Part of a small language model's weights: width 320, LayerNorm before each block.
Each number is 50 + 12 x the weight over its row's rms, rounded and kept within 0 to 99. Layers, rows and columns count from 0. The size before them is the row's rms in percent of the matrix's.

# layer 6 MLP gate, 832x320, rms 0.0399, rows 385-456, columns 256-287
103:37 52 00 42 42 41 48 43 28 49 59 61 40 51 69 37 49 72 51 46 53 47 61 46 39 49 65 44 50 55 41 64
103:45 41 53 57 45 37 40 63 48 70 49 28 47 58 51 41 47 67 57 64 49 39 71 34 49 41 59 26 35 41 43 48
107:59 68 32 73 68 48 49 66 55 54 46 59 30 66 41 55 39 43 60 42 53 38 56 54 46 26 32 47 42 43 36 49
097:51 47 46 47 66 55 60 58 64 60 47 42 67 52 57 52 71 30 29 36 48 43 45 37 64 57 50 76 38 55 37 43
090:68 43 26 45 60 69 44 53 47 54 39 56 36 42 38 74 60 75 68 61 29 47 40 56 30 69 67 41 49 55 60 96
100:41 46 32 51 38 54 55 45 68 40 46 43 54 40 46 70 42 58 27 62 62 69 58 56 32 50 62 23 57 56 39 48
096:55 30 68 44 23 52 49 33 67 37 38 42 51 42 58 38 57 43 59 47 50 53 61 35 54 38 71 55 46 77 43 31
095:39 41 55 63 57 48 45 28 38 29 53 52 48 52 45 38 37 69 50 34 45 44 45 54 48 53 62 29 42 45 60 47
088:35 64 53 67 60 40 57 54 48 33 52 33 57 53 53 47 59 29 52 49 51 29 37 40 59 63 29 55 59 45 67 70
096:54 48 87 63 50 51 33 48 59 49 46 54 47 43 29 41 58 67 30 72 68 44 58 56 64 44 55 53 50 40 32 60
106:72 42 60 35 43 63 56 52 61 51 60 42 39 30 45 52 49 52 49 44 47 59 70 48 66 45 67 38 49 63 49 53
111:71 78 42 54 44 35 28 36 74 57 50 54 50 53 39 58 61 56 50 47 32 38 60 38 40 54 47 84 37 67 62 77
101:56 48 74 45 20 53 42 54 38 49 48 41 44 43 53 59 63 22 56 58 59 37 52 60 43 45 51 58 61 56 48 51
103:67 63 28 63 69 51 35 40 71 58 61 46 53 29 70 59 56 62 71 53 46 65 45 70 38 65 36 63 28 63 74 38
101:35 44 61 50 40 52 55 52 54 39 62 52 43 38 36 31 66 51 48 58 42 42 74 34 63 48 48 27 48 68 36 66
105:66 53 41 61 32 43 51 49 39 45 61 43 56 62 37 49 41 68 47 36 29 74 40 43 72 65 58 55 53 60 40 45
098:62 89 51 42 57 66 56 53 51 45 73 48 49 50 41 42 51 34 58 45 56 47 70 36 46 46 58 53 35 56 45 42
100:54 35 39 35 68 59 35 44 60 45 57 42 76 45 64 46 46 61 35 52 44 52 75 52 58 52 57 59 25 45 47 46
109:32 41 59 57 43 34 43 77 43 50 55 68 83 47 38 61 60 51 39 33 54 63 64 90 58 42 43 37 40 51 49 37
099:58 63 28 65 49 46 26 62 33 48 62 39 42 50 51 42 28 59 78 44 42 69 34 35 55 47 50 41 38 40 54 75
097:59 54 74 42 45 60 30 58 53 50 49 25 55 53 59 55 45 43 59 83 57 53 53 64 41 68 53 24 68 72 58 47
096:63 34 58 61 49 45 59 41 47 50 36 51 58 45 52 33 53 56 45 60 42 48 45 44 48 43 54 47 34 60 57 40
096:37 42 61 48 54 52 63 69 58 53 51 39 43 55 59 51 54 37 48 47 52 38 45 46 32 45 42 53 46 29 56 44
108:40 54 36 79 39 46 67 53 46 57 46 41 53 55 44 53 70 51 63 51 43 51 36 32 56 50 54 40 57 56 47 46
090:58 30 40 37 52 68 58 54 59 56 32 52 68 45 52 57 42 31 71 57 52 34 34 66 48 50 42 29 60 62 64 58
102:45 31 57 31 44 45 78 59 51 28 53 26 71 60 71 66 49 61 58 52 75 56 48 34 52 62 54 33 50 40 47 43
109:43 43 66 40 24 41 40 65 59 67 48 52 52 60 53 29 52 69 51 42 48 60 49 41 44 48 55 65 47 57 58 35
102:62 45 54 48 61 45 59 58 57 32 45 45 70 56 36 36 50 67 67 39 31 47 38 50 66 77 50 29 43 44 47 44
085:47 56 51 50 54 48 44 53 49 56 46 46 58 57 61 51 56 44 65 35 50 29 30 56 34 64 44 62 49 58 60 55
106:43 53 62 57 53 58 41 60 49 54 55 43 30 52 42 50 44 47 44 58 52 57 54 57 35 61 61 50 52 46 45 64
099:41 33 58 69 41 50 44 41 61 51 36 43 36 43 38 58 69 44 57 53 44 47 45 64 35 49 62 59 56 53 58 59
115:65 74 48 55 57 44 42 37 55 45 38 71 49 29 52 37 46 64 48 30 57 48 51 42 48 49 44 62 28 43 69 66
091:51 49 40 49 66 59 57 55 60 41 73 40 22 58 30 43 50 39 51 50 55 50 39 47 42 30 35 44 27 44 62 53
083:60 69 44 41 63 68 30 64 49 34 45 33 58 62 64 36 55 33 66 41 27 51 38 62 46 43 89 49 67 55 48 52
110:39 45 38 66 41 27 41 53 30 37 54 74 63 56 53 57 44 49 42 57 66 43 45 49 53 26 47 47 32 64 34 38
096:61 64 26 51 40 57 67 73 72 63 56 36 28 50 65 46 50 60 64 52 57 60 58 51 38 47 51 54 40 44 46 63
093:64 55 49 53 52 82 45 49 72 41 45 37 50 58 54 53 56 37 55 45 43 52 63 50 50 58 49 72 36 69 47 38
096:48 62 42 44 40 57 58 63 41 62 23 64 48 49 36 51 50 59 64 39 60 62 23 35 43 41 56 40 48 29 37 39
106:31 68 41 28 53 35 47 41 23 57 39 46 50 46 50 38 64 40 46 33 47 60 41 43 42 41 58 60 66 60 48 51
088:51 55 71 56 21 49 56 54 66 71 45 37 51 57 52 49 61 50 62 54 28 62 34 58 66 66 48 43 54 40 60 43
091:45 69 51 47 66 22 55 70 42 51 42 51 65 51 40 53 64 57 29 47 47 45 41 47 54 75 63 32 47 48 38 59
102:57 39 54 48 57 43 53 49 49 52 52 36 38 63 50 51 56 39 50 70 38 50 53 29 43 49 57 72 35 33 34 32
092:65 54 56 65 52 63 64 51 31 52 52 58 41 46 33 70 45 45 57 45 38 29 53 29 56 69 43 32 48 41 51 58
109:52 63 32 61 36 42 37 48 76 68 58 63 42 40 51 50 72 57 20 52 30 48 53 58 51 32 58 43 28 57 44 44
101:43 58 77 81 70 53 44 49 55 59 35 26 27 57 63 44 39 56 47 64 31 40 46 55 56 45 42 50 55 23 67 69
101:46 45 59 34 45 59 48 18 43 54 29 41 50 48 66 48 55 61 71 38 46 66 63 33 59 63 48 42 45 61 56 55
101:63 50 67 34 54 59 27 53 41 64 57 45 78 36 52 72 49 61 50 59 55 51 38 60 63 46 40 41 45 34 56 45
095:63 59 37 55 46 56 41 42 56 49 46 40 57 60 42 43 45 35 45 71 30 35 77 64 57 34 57 70 37 57 25 52
108:68 54 29 55 58 40 50 44 45 44 63 49 39 79 55 28 82 47 55 48 41 57 43 56 52 70 59 47 70 60 44 50
105:58 39 80 41 48 52 37 71 41 42 66 56 54 57 50 43 67 48 43 14 38 21 61 85 54 40 56 57 46 53 54 47
094:34 52 63 64 43 53 35 65 45 42 60 41 35 48 28 50 68 40 36 61 50 46 53 58 66 38 46 34 44 59 40 52
104:63 40 42 49 51 58 53 71 46 40 49 75 45 44 28 37 51 52 64 47 41 40 48 49 46 53 56 63 47 45 58 50
090:60 30 50 61 73 53 57 62 53 48 67 51 35 54 36 52 32 26 34 69 33 44 55 38 51 49 57 54 39 47 37 53
091:67 45 50 37 25 50 29 55 63 57 51 54 43 55 68 54 36 62 46 57 43 81 33 42 61 41 68 42 50 49 36 36
106:59 46 52 58 37 57 54 24 67 44 52 49 18 70 34 58 45 52 55 53 55 59 38 55 31 60 55 33 56 56 40 68
100:50 58 36 70 57 39 43 75 47 26 41 34 58 55 58 50 34 53 63 51 60 45 53 65 43 34 54 18 58 35 38 62
087:26 66 64 65 21 13 47 38 51 43 44 43 15 51 58 52 57 55 44 39 59 47 35 43 64 55 35 51 52 45 68 62
103:55 80 47 59 48 39 53 45 47 41 49 33 61 40 53 48 31 49 33 58 66 44 49 47 58 48 53 50 29 60 50 45
088:77 64 55 35 68 25 68 52 40 64 25 65 65 67 47 44 62 36 49 43 51 47 33 38 54 52 55 70 36 81 60 55
100:55 59 32 51 43 67 32 73 65 27 38 63 45 67 35 75 53 51 48 69 59 55 34 65 39 47 40 53 33 55 49 56
099:51 42 61 54 19 25 43 53 55 41 42 40 51 45 29 40 44 40 53 37 61 41 50 41 63 46 66 60 50 43 42 26
097:72 39 36 64 48 43 32 57 50 31 51 70 68 58 44 61 57 45 51 67 38 19 65 49 54 33 51 43 54 65 14 46
087:88 65 48 35 27 35 40 37 62 61 25 33 51 57 59 53 68 68 62 62 40 53 42 53 46 38 54 43 62 58 42 35
096:43 42 54 50 43 45 50 71 42 49 47 55 39 46 57 61 52 54 45 52 31 59 60 51 62 57 55 48 27 42 46 53
098:66 40 81 37 43 38 57 62 40 51 52 46 51 60 45 45 45 51 63 54 08 46 53 30 59 44 53 36 57 44 44 35
098:39 55 79 41 44 46 52 37 33 22 52 63 54 55 50 55 61 41 59 39 46 47 46 81 61 17 50 45 53 47 62 55
105:58 38 67 46 50 28 29 59 42 59 49 60 63 52 64 32 44 48 66 60 50 51 38 59 70 44 47 53 63 49 44 52
103:77 28 70 58 32 64 48 54 39 45 57 47 77 31 49 53 75 45 48 35 58 48 64 41 38 71 62 37 54 46 62 71
096:73 53 56 41 60 65 52 50 40 37 43 49 79 49 48 31 41 47 74 49 38 50 53 43 77 52 51 22 53 55 63 53
104:67 44 41 39 33 29 54 50 30 49 55 44 67 38 60 57 64 62 56 43 51 43 51 55 45 63 64 58 40 62 56 62
090:32 43 39 50 66 31 47 63 43 40 50 51 67 50 60 30 37 48 49 64 60 47 32 42 54 63 39 49 42 62 36 30
113:44 54 72 69 54 44 55 35 48 50 63 77 45 61 34 50 40 32 52 53 48 45 47 58 61 64 54 21 63 48 60 59
# layer 6 MLP up, 832x320, rms 0.038, rows 385-455, columns 256-287
100:49 68 50 31 71 35 51 44 48 44 47 64 37 74 56 55 41 48 57 39 39 52 62 35 36 43 61 43 66 53 66 69
103:66 70 53 44 72 37 60 70 45 40 51 56 47 46 63 44 45 56 42 49 48 40 54 64 39 34 80 55 43 70 52 33
104:76 50 57 48 40 45 45 30 43 34 53 37 62 55 39 62 65 60 58 36 17 65 50 43 62 54 37 58 56 42 38 64
095:58 66 44 57 69 73 46 60 36 43 48 36 46 56 38 25 40 55 77 54 45 61 43 51 52 39 43 65 51 70 58 53
106:37 68 53 76 56 65 60 38 63 50 46 52 39 40 64 53 40 24 54 46 48 50 57 43 64 59 44 56 49 75 53 39
102:48 71 56 34 55 44 67 71 36 51 61 47 47 55 56 50 48 32 61 50 41 49 48 63 57 47 72 63 42 66 31 64
094:50 53 60 54 63 49 25 54 47 57 58 45 34 41 53 50 49 54 72 52 34 43 42 72 44 31 36 45 45 35 57 50
100:44 36 85 60 26 53 44 35 46 49 38 63 43 37 44 62 42 46 36 60 42 39 51 39 46 53 39 64 45 46 35 56
097:72 55 55 30 47 56 50 26 68 57 39 65 55 50 47 42 45 67 62 63 45 67 51 60 59 49 61 58 55 52 46 57
097:26 54 47 63 50 67 68 61 44 45 60 49 40 49 33 40 49 48 54 43 54 37 23 48 45 58 55 40 56 10 44 59
107:40 32 64 33 52 48 46 43 37 46 38 36 53 18 42 54 50 57 45 61 78 36 54 50 44 39 41 59 53 76 69 47
107:52 64 31 42 51 53 46 43 42 41 58 66 40 45 44 63 81 48 58 53 41 54 45 52 60 31 52 52 56 56 45 66
100:62 49 48 58 65 41 24 48 63 65 46 44 41 64 47 55 53 43 44 67 45 36 52 59 69 46 25 48 53 39 39 37
105:38 48 58 55 43 50 39 34 54 53 61 55 79 46 50 65 19 87 49 64 65 47 71 65 62 39 47 53 49 53 28 29
096:50 45 50 60 26 52 49 54 47 39 46 57 59 42 44 42 62 49 49 64 63 66 61 70 44 55 40 66 44 64 49 27
107:49 42 32 44 56 55 56 79 48 54 55 50 74 62 59 40 29 64 30 42 53 65 58 78 44 50 52 23 48 60 44 33
093:56 49 56 57 39 42 40 72 45 37 42 56 50 55 34 32 43 82 36 60 51 20 46 59 23 53 48 31 53 54 63 64
100:62 36 47 61 29 48 40 48 60 50 39 64 39 46 39 71 72 51 40 53 48 52 46 65 64 61 61 49 45 56 54 48
105:46 56 29 39 54 57 39 53 42 46 64 58 42 52 60 51 30 35 56 23 54 76 47 65 68 40 53 62 62 55 64 44
105:37 31 59 64 47 50 48 41 42 56 51 41 41 27 61 49 52 34 51 38 58 75 44 36 55 68 45 65 50 67 54 52
104:42 34 26 57 51 44 54 30 13 50 44 58 33 51 47 44 62 63 49 29 57 65 38 62 73 43 63 50 56 35 48 54
103:51 43 43 41 62 45 34 64 50 43 60 55 36 58 48 66 52 56 42 71 50 28 33 58 62 40 45 56 52 38 28 66
099:46 62 46 70 35 35 55 61 50 42 72 55 52 37 55 48 40 41 49 62 55 53 49 36 40 48 45 52 55 68 46 33
106:40 75 45 72 57 50 53 22 42 38 45 51 57 51 38 40 46 56 62 34 53 49 20 56 67 40 50 40 63 40 49 59
091:69 78 44 60 31 51 43 44 69 52 38 40 49 54 47 40 47 63 34 52 39 52 46 37 40 24 60 38 43 46 57 22
098:60 39 71 64 58 24 58 68 37 62 60 48 71 36 42 49 45 50 43 66 54 66 53 32 53 58 23 57 51 42 60 54
097:59 30 42 45 34 28 20 59 36 58 53 43 64 52 61 50 51 59 53 48 44 44 35 55 39 35 72 55 31 56 60 64
096:60 47 36 44 55 36 75 64 53 48 53 37 71 30 62 51 65 58 62 43 36 41 47 42 57 41 44 56 50 43 58 36
094:60 60 43 45 50 48 56 59 54 47 55 58 52 67 39 46 39 55 62 76 41 54 39 39 49 54 57 58 32 58 54 56
097:76 56 55 74 63 40 64 62 56 47 73 54 75 33 64 47 33 65 52 52 54 60 57 50 38 62 21 54 66 20 39 46
098:51 46 41 73 49 59 55 45 52 45 49 45 47 25 43 76 50 47 42 62 42 24 60 34 63 46 52 34 49 44 65 46
109:45 70 38 55 33 25 68 44 42 44 56 64 49 50 43 51 30 46 43 45 47 41 41 45 40 53 43 46 60 50 50 56
099:63 31 37 41 68 70 52 50 31 26 72 46 45 43 40 49 56 32 45 55 53 51 57 57 42 36 56 67 36 42 44 47
093:51 51 64 49 29 62 34 59 77 51 60 41 65 58 70 59 53 52 47 50 45 49 67 44 55 43 45 58 57 58 56 59
107:70 37 31 44 54 49 42 49 46 44 43 36 52 61 47 44 25 55 54 70 51 36 37 61 26 60 54 46 40 51 59 55
096:30 44 40 61 53 39 53 36 38 31 38 51 61 32 33 47 39 67 64 49 60 43 42 32 49 39 56 41 51 58 57 51
094:57 35 72 52 51 56 46 56 52 41 44 38 53 52 26 60 39 58 64 58 58 60 51 43 49 58 56 37 43 51 45 61
100:45 27 31 42 42 56 42 51 55 58 50 17 34 42 47 55 55 66 59 75 40 54 71 53 20 60 55 39 49 46 58 13
104:48 49 26 69 56 45 44 60 50 47 50 50 55 61 63 62 38 42 53 68 51 46 49 58 38 55 58 25 42 44 43 32
100:48 43 44 61 27 51 54 46 63 63 67 38 42 57 64 59 71 76 51 39 44 54 44 40 81 46 11 40 51 34 62 38
098:66 35 62 70 49 60 53 51 28 33 42 39 29 52 46 33 37 64 68 36 42 49 52 52 73 34 34 53 48 42 62 50
100:49 61 48 69 53 53 45 42 54 50 41 45 34 59 40 50 45 36 59 58 44 35 59 63 48 37 28 57 47 42 63 59
097:54 73 58 57 60 46 53 47 71 40 57 54 37 48 56 45 60 32 44 49 61 53 62 38 41 49 34 60 66 50 52 24
106:71 48 59 42 57 22 40 56 51 63 35 47 48 70 63 36 44 33 44 43 54 58 55 57 61 38 36 48 56 53 41 49
100:45 37 69 58 53 50 70 46 64 60 42 16 36 26 56 44 16 48 70 55 53 52 58 38 47 52 39 25 39 34 55 54
100:48 48 72 36 42 79 61 36 58 66 39 46 68 44 50 56 63 46 34 48 63 28 56 46 50 50 60 57 28 70 72 26
101:27 41 52 62 67 31 31 59 54 49 60 39 39 47 49 61 74 37 42 57 61 48 38 53 54 67 35 63 62 43 64 46
104:62 64 50 48 54 36 35 55 20 57 37 43 51 84 38 52 54 49 39 39 54 36 41 60 37 70 53 42 53 48 52 33
108:50 42 41 53 46 32 52 59 36 43 51 42 42 61 51 49 62 42 33 43 51 39 60 46 50 67 64 53 54 46 51 60
101:55 53 62 36 64 84 40 72 54 63 17 33 53 53 51 70 42 64 61 33 35 55 64 42 76 57 57 50 63 60 50 41
089:43 57 56 51 54 65 25 64 31 49 58 37 48 56 62 43 32 57 29 23 51 28 57 80 31 69 53 27 53 53 57 44
104:54 52 55 58 50 37 64 35 56 48 45 36 42 43 53 59 32 43 67 72 57 67 34 59 44 56 38 26 58 52 61 46
105:42 58 56 55 47 71 68 51 62 29 27 61 48 48 36 50 52 35 43 59 54 48 36 63 34 51 64 65 70 55 50 52
093:37 49 50 64 57 65 71 52 43 57 46 39 51 70 37 44 31 51 74 14 51 29 50 56 31 52 57 81 48 36 42 89
102:74 39 35 57 41 60 33 90 35 49 42 46 69 73 58 64 49 55 69 65 60 86 54 53 51 53 54 39 53 68 30 44
106:56 59 40 46 44 52 60 54 62 57 44 65 56 49 46 57 33 46 16 48 52 72 42 62 37 63 48 44 51 60 30 60
090:35 59 51 59 48 53 18 55 38 52 29 34 64 29 56 52 31 45 38 41 49 56 28 67 30 48 30 68 23 53 58 40
103:53 57 52 34 72 46 51 39 67 53 54 54 42 46 45 37 41 62 65 58 40 58 60 31 46 42 59 46 56 29 57 40
098:34 70 51 48 50 41 53 23 55 73 44 58 50 61 35 51 52 46 39 30 48 58 37 38 50 54 30 54 40 57 61 44
105:33 28 71 56 62 56 32 29 57 35 67 34 63 52 54 32 51 33 50 40 57 62 60 61 73 50 44 64 47 34 31 56
102:27 52 73 55 36 53 33 62 43 48 46 54 54 64 52 44 41 40 59 52 54 77 58 58 46 50 55 62 58 68 47 61
089:48 41 46 42 46 45 41 32 35 47 38 48 36 45 58 38 59 46 69 28 52 55 39 47 49 77 36 32 46 48 74 51
099:46 59 47 40 33 65 49 29 70 53 52 25 49 25 54 46 58 47 36 53 52 48 62 48 66 37 44 63 39 60 41 58
092:57 61 34 54 56 51 47 41 43 46 69 43 49 62 43 54 51 59 66 66 48 36 47 66 38 38 42 55 60 48 49 52
098:35 22 51 56 54 62 59 32 49 62 44 48 39 53 40 58 44 35 55 61 55 48 55 63 38 54 39 45 52 34 44 43
105:39 56 40 56 44 36 46 54 54 46 65 73 60 45 55 56 65 59 65 45 43 48 51 48 52 43 40 58 51 65 54 64
107:43 40 19 40 52 60 70 59 59 45 41 46 46 31 42 48 54 50 56 42 45 45 40 61 49 58 58 57 49 54 55 53
102:44 34 50 72 44 71 38 42 61 35 46 54 54 73 31 42 76 51 40 45 49 43 33 72 37 47 43 60 51 69 51 41
104:38 52 28 43 59 63 65 42 57 29 54 54 28 35 68 51 25 60 45 60 45 63 63 45 65 48 44 40 32 57 41 46
100:46 59 49 60 30 62 43 57 64 63 52 46 28 63 33 70 77 31 52 42 38 39 73 53 64 41 46 36 67 39 24 42
107:63 48 41 33 64 50 12 57 59 59 53 65 62 47 40 59 68 54 66 51 46 64 49 51 43 48 46 62 59 50 55 59
# layer 6 MLP down (transposed), 832x320, rms 0.0365, rows 385-455, columns 256-287
098:35 55 70 37 43 58 55 58 56 40 44 57 73 43 35 37 60 39 54 31 57 50 42 27 37 41 39 56 32 28 58 49
101:72 63 46 65 67 16 60 66 37 49 59 40 39 45 56 66 45 40 54 42 42 15 64 28 39 44 42 46 40 52 38 54
106:78 45 50 58 58 71 44 43 37 41 37 35 41 74 35 55 46 49 63 36 49 56 35 51 44 57 34 58 40 39 42 54
095:61 39 56 41 26 47 57 34 61 60 51 38 55 42 72 32 32 39 33 34 42 33 49 50 57 38 51 46 48 42 41 47
098:26 54 70 56 37 28 66 59 42 49 52 51 54 50 54 35 42 19 37 39 54 34 50 47 52 41 49 44 46 31 47 09
097:47 36 58 48 39 38 43 54 47 62 60 27 45 63 32 61 58 41 24 41 47 36 41 68 60 66 55 56 50 34 61 41
094:35 58 42 59 39 74 47 37 54 50 44 48 53 68 47 56 40 44 55 60 44 40 51 34 60 39 60 67 44 70 58 52
099:48 52 72 62 37 52 39 54 51 54 35 64 64 61 46 56 43 63 42 23 25 65 60 44 48 34 32 41 54 61 31 63
094:44 50 46 56 62 38 54 55 58 31 51 59 68 37 69 66 68 56 66 43 58 41 59 68 46 44 50 65 54 68 66 75
095:59 62 66 74 61 62 29 60 50 59 67 40 60 50 24 46 45 62 54 57 38 41 50 57 31 23 58 22 45 36 41 56
102:44 51 54 61 59 39 23 32 70 45 49 47 45 35 46 27 56 51 64 36 52 38 44 55 49 51 32 38 40 64 54 44
105:51 56 62 58 68 37 35 14 64 48 46 65 45 38 48 50 59 56 48 68 51 64 52 55 67 51 61 50 59 51 43 59
100:54 71 50 48 77 64 67 53 52 47 53 51 45 48 43 49 44 70 59 45 57 55 69 61 31 60 71 26 40 56 69 54
106:81 68 50 55 54 47 50 39 52 45 64 34 41 40 64 29 34 70 48 54 55 65 84 45 59 59 34 44 32 40 56 64
098:17 51 58 47 54 52 43 59 59 57 48 44 54 65 68 57 50 67 37 56 51 33 35 27 65 43 42 44 42 51 46 53
108:35 60 46 59 47 57 59 59 33 52 62 70 61 37 33 50 39 54 54 69 45 35 55 51 02 50 59 43 39 61 45 34
101:40 75 49 37 36 61 57 26 58 53 59 35 71 57 60 49 55 31 59 43 49 55 63 50 55 43 49 62 25 55 29 42
104:47 31 47 35 54 50 39 57 38 57 36 83 52 57 54 83 56 68 56 48 49 20 62 49 48 65 57 60 60 32 39 39
104:52 44 55 32 53 53 38 42 71 60 19 56 65 64 51 47 43 45 52 59 38 63 50 61 37 45 58 37 57 53 53 65
104:36 18 59 43 57 37 57 30 44 49 43 65 56 32 71 37 55 37 26 46 38 53 62 53 76 36 33 44 45 64 37 44
099:58 34 36 52 43 48 37 55 65 57 64 45 40 60 55 58 64 37 52 42 43 31 53 41 66 60 41 47 68 62 52 50
103:46 73 44 42 62 40 45 50 52 70 38 69 41 48 53 66 58 56 31 59 55 56 76 49 70 52 51 41 57 48 48 29
096:52 60 66 40 44 41 33 38 42 62 47 53 53 55 45 44 58 30 35 54 56 63 56 53 62 62 43 33 55 61 42 56
106:56 64 34 55 34 39 52 58 49 42 64 67 41 46 43 41 36 53 53 68 39 43 40 31 61 39 37 42 38 35 32 58
097:53 41 51 56 63 51 52 56 54 45 53 42 41 55 43 47 69 61 58 59 65 47 50 49 43 64 27 45 70 72 47 56
098:33 59 44 50 45 36 14 74 62 50 68 31 43 68 60 48 57 53 53 51 48 45 31 52 43 49 41 50 45 48 58 72
097:60 19 64 60 60 59 38 43 45 41 57 50 45 49 54 56 41 63 54 42 44 42 42 47 46 56 49 63 46 41 58 59
100:43 80 65 54 48 47 52 43 46 49 60 46 60 41 56 23 65 45 54 29 43 52 61 34 36 59 49 59 50 65 38 46
095:51 65 43 64 52 55 41 58 53 51 42 60 79 70 47 51 59 50 66 50 35 40 26 52 54 69 48 59 50 67 52 55
097:45 36 52 55 53 49 62 37 55 41 50 50 35 60 45 43 38 41 28 47 38 47 39 37 23 38 60 54 68 58 49 64
099:52 61 33 49 57 62 50 42 77 65 40 22 35 47 50 45 51 34 44 60 46 50 59 53 64 50 50 47 69 55 57 62
104:50 58 50 72 58 55 54 42 53 62 23 35 67 67 41 35 70 54 48 36 48 49 55 53 45 61 39 56 53 59 49 65
102:60 43 50 45 53 62 49 49 33 65 43 53 56 47 66 62 41 48 46 62 43 58 61 59 53 18 78 34 67 58 37 30
092:38 47 57 32 33 37 45 50 66 43 35 56 66 56 39 67 72 45 47 64 24 62 51 30 58 46 40 39 60 48 42 54
107:50 34 45 64 44 71 54 56 57 70 44 50 69 52 43 56 32 42 30 61 48 40 43 39 31 59 77 60 47 33 52 48
100:49 76 25 57 51 54 65 56 49 67 61 53 32 47 55 59 48 44 65 56 50 48 62 49 62 46 48 67 47 47 50 58
092:52 40 23 43 63 64 53 38 57 28 21 43 41 35 56 36 69 53 57 68 33 68 47 41 57 64 63 30 80 30 53 45
097:58 29 46 40 65 57 37 38 46 51 41 55 62 49 49 58 42 39 46 40 54 43 49 61 61 20 43 66 53 60 47 36
102:47 53 18 40 62 53 49 40 48 54 49 57 34 42 62 49 42 43 55 35 46 45 47 73 42 49 58 53 42 52 60 60
104:55 44 36 68 74 42 56 41 36 33 62 56 58 67 35 49 33 46 43 40 55 49 70 49 38 42 55 64 50 63 29 43
101:43 70 56 42 70 54 50 70 39 52 48 36 69 53 37 37 37 65 40 42 37 46 50 49 50 47 57 37 49 53 47 60
098:28 54 50 61 60 47 53 41 36 51 67 47 62 57 48 53 64 50 55 45 54 60 58 55 69 45 30 35 26 41 36 67
093:44 53 45 66 35 49 23 54 49 33 41 48 56 67 64 39 51 54 57 63 50 58 51 83 56 37 32 46 50 73 41 59
107:64 45 44 66 40 53 74 58 59 41 40 65 63 27 42 55 41 37 42 63 56 49 75 53 53 48 38 61 65 62 39 55
101:71 29 51 38 52 55 48 46 50 43 53 49 89 46 48 50 55 60 50 42 47 52 60 43 53 26 52 49 64 82 64 48
100:47 37 72 61 31 27 38 60 52 56 73 51 46 60 44 54 42 30 48 49 51 38 51 76 28 35 44 47 48 47 38 45
097:60 60 55 32 62 48 64 57 64 62 43 39 62 63 47 36 54 43 70 44 52 31 32 40 65 57 43 29 55 66 56 31
104:48 62 47 33 42 44 24 50 31 50 39 53 45 34 31 53 40 39 33 49 34 41 66 52 67 35 53 60 29 54 28 44
101:43 66 54 29 49 53 51 32 44 56 64 51 37 24 48 58 53 70 53 56 30 45 44 43 66 24 61 44 54 45 64 48
098:56 46 40 50 35 47 52 38 58 64 62 41 71 71 54 45 52 40 66 57 59 59 41 68 47 54 43 55 35 50 44 40
093:40 32 47 51 52 35 45 45 42 57 54 75 49 57 34 61 61 58 78 76 33 31 45 49 67 24 53 58 56 68 45 61
101:41 47 55 44 44 45 51 42 54 51 68 32 52 50 85 67 57 49 40 53 63 45 46 44 56 37 56 40 63 57 38 57
105:44 52 64 49 38 52 44 44 45 38 28 45 58 46 36 40 72 50 34 44 59 64 60 49 41 53 49 35 46 52 64 52
097:60 30 42 39 40 45 49 51 58 47 74 46 66 91 47 52 31 57 47 48 45 51 52 49 65 40 56 40 47 21 49 59
100:47 59 43 79 43 59 54 56 44 52 47 53 43 27 53 44 33 29 57 43 36 53 58 31 56 38 50 52 34 54 41 60
104:49 44 68 30 43 68 50 54 36 68 51 71 58 60 43 68 42 38 34 50 55 54 44 56 42 42 66 59 40 57 41 53
089:50 45 70 58 40 52 39 60 60 48 49 73 55 54 41 65 49 55 54 63 34 57 50 48 58 65 44 43 51 45 53 54
102:44 57 76 53 63 60 51 37 59 66 41 22 55 41 44 43 33 32 40 62 45 47 45 45 60 59 56 50 54 50 52 70
103:26 44 35 58 37 67 42 42 53 57 59 47 38 37 62 65 33 79 44 33 48 44 69 60 65 47 19 44 55 44 40 63
102:56 50 64 41 87 46 63 40 55 47 54 47 30 37 40 54 37 46 70 31 53 53 62 52 74 49 44 71 68 45 38 35
102:63 57 72 60 47 48 44 75 69 56 51 56 54 43 31 64 38 61 60 40 52 56 53 69 54 45 56 59 66 47 43 69
094:66 40 52 60 47 57 47 47 50 61 62 55 63 43 16 56 49 44 42 61 28 49 76 61 41 37 54 47 60 46 20 52
089:26 37 62 72 46 65 67 49 33 27 81 66 51 41 36 62 35 40 33 62 43 59 54 53 47 60 56 39 45 36 72 57
101:47 38 28 76 58 47 46 68 43 49 28 39 44 49 47 45 49 49 46 41 34 46 37 47 44 42 54 42 65 38 46 57
101:35 70 58 43 42 37 43 28 56 45 42 52 56 43 61 52 65 49 65 59 82 51 26 50 73 59 53 34 42 61 40 66
102:48 69 74 53 36 68 53 57 34 39 50 57 61 39 37 56 44 22 61 51 52 56 59 56 56 41 61 46 73 70 34 47
104:48 32 37 47 58 47 61 69 82 43 42 50 72 51 42 36 36 60 73 46 20 32 47 77 64 54 47 65 55 40 40 52
098:51 47 73 46 39 58 68 39 44 48 45 66 54 77 67 43 51 50 42 59 41 54 57 61 65 44 72 60 56 60 44 45
103:46 59 27 52 31 39 43 52 42 45 54 48 28 57 68 65 44 55 32 47 33 62 51 55 23 53 39 50 49 42 52 43
099:62 54 28 54 32 57 64 39 59 45 43 51 36 50 55 56 68 68 52 64 49 80 62 53 50 60 69 48 47 69 50 54
104:40 43 51 58 48 32 40 72 61 41 39 62 73 44 57 26 53 45 69 48 51 54 43 53 56 53 40 66 56 71 58 32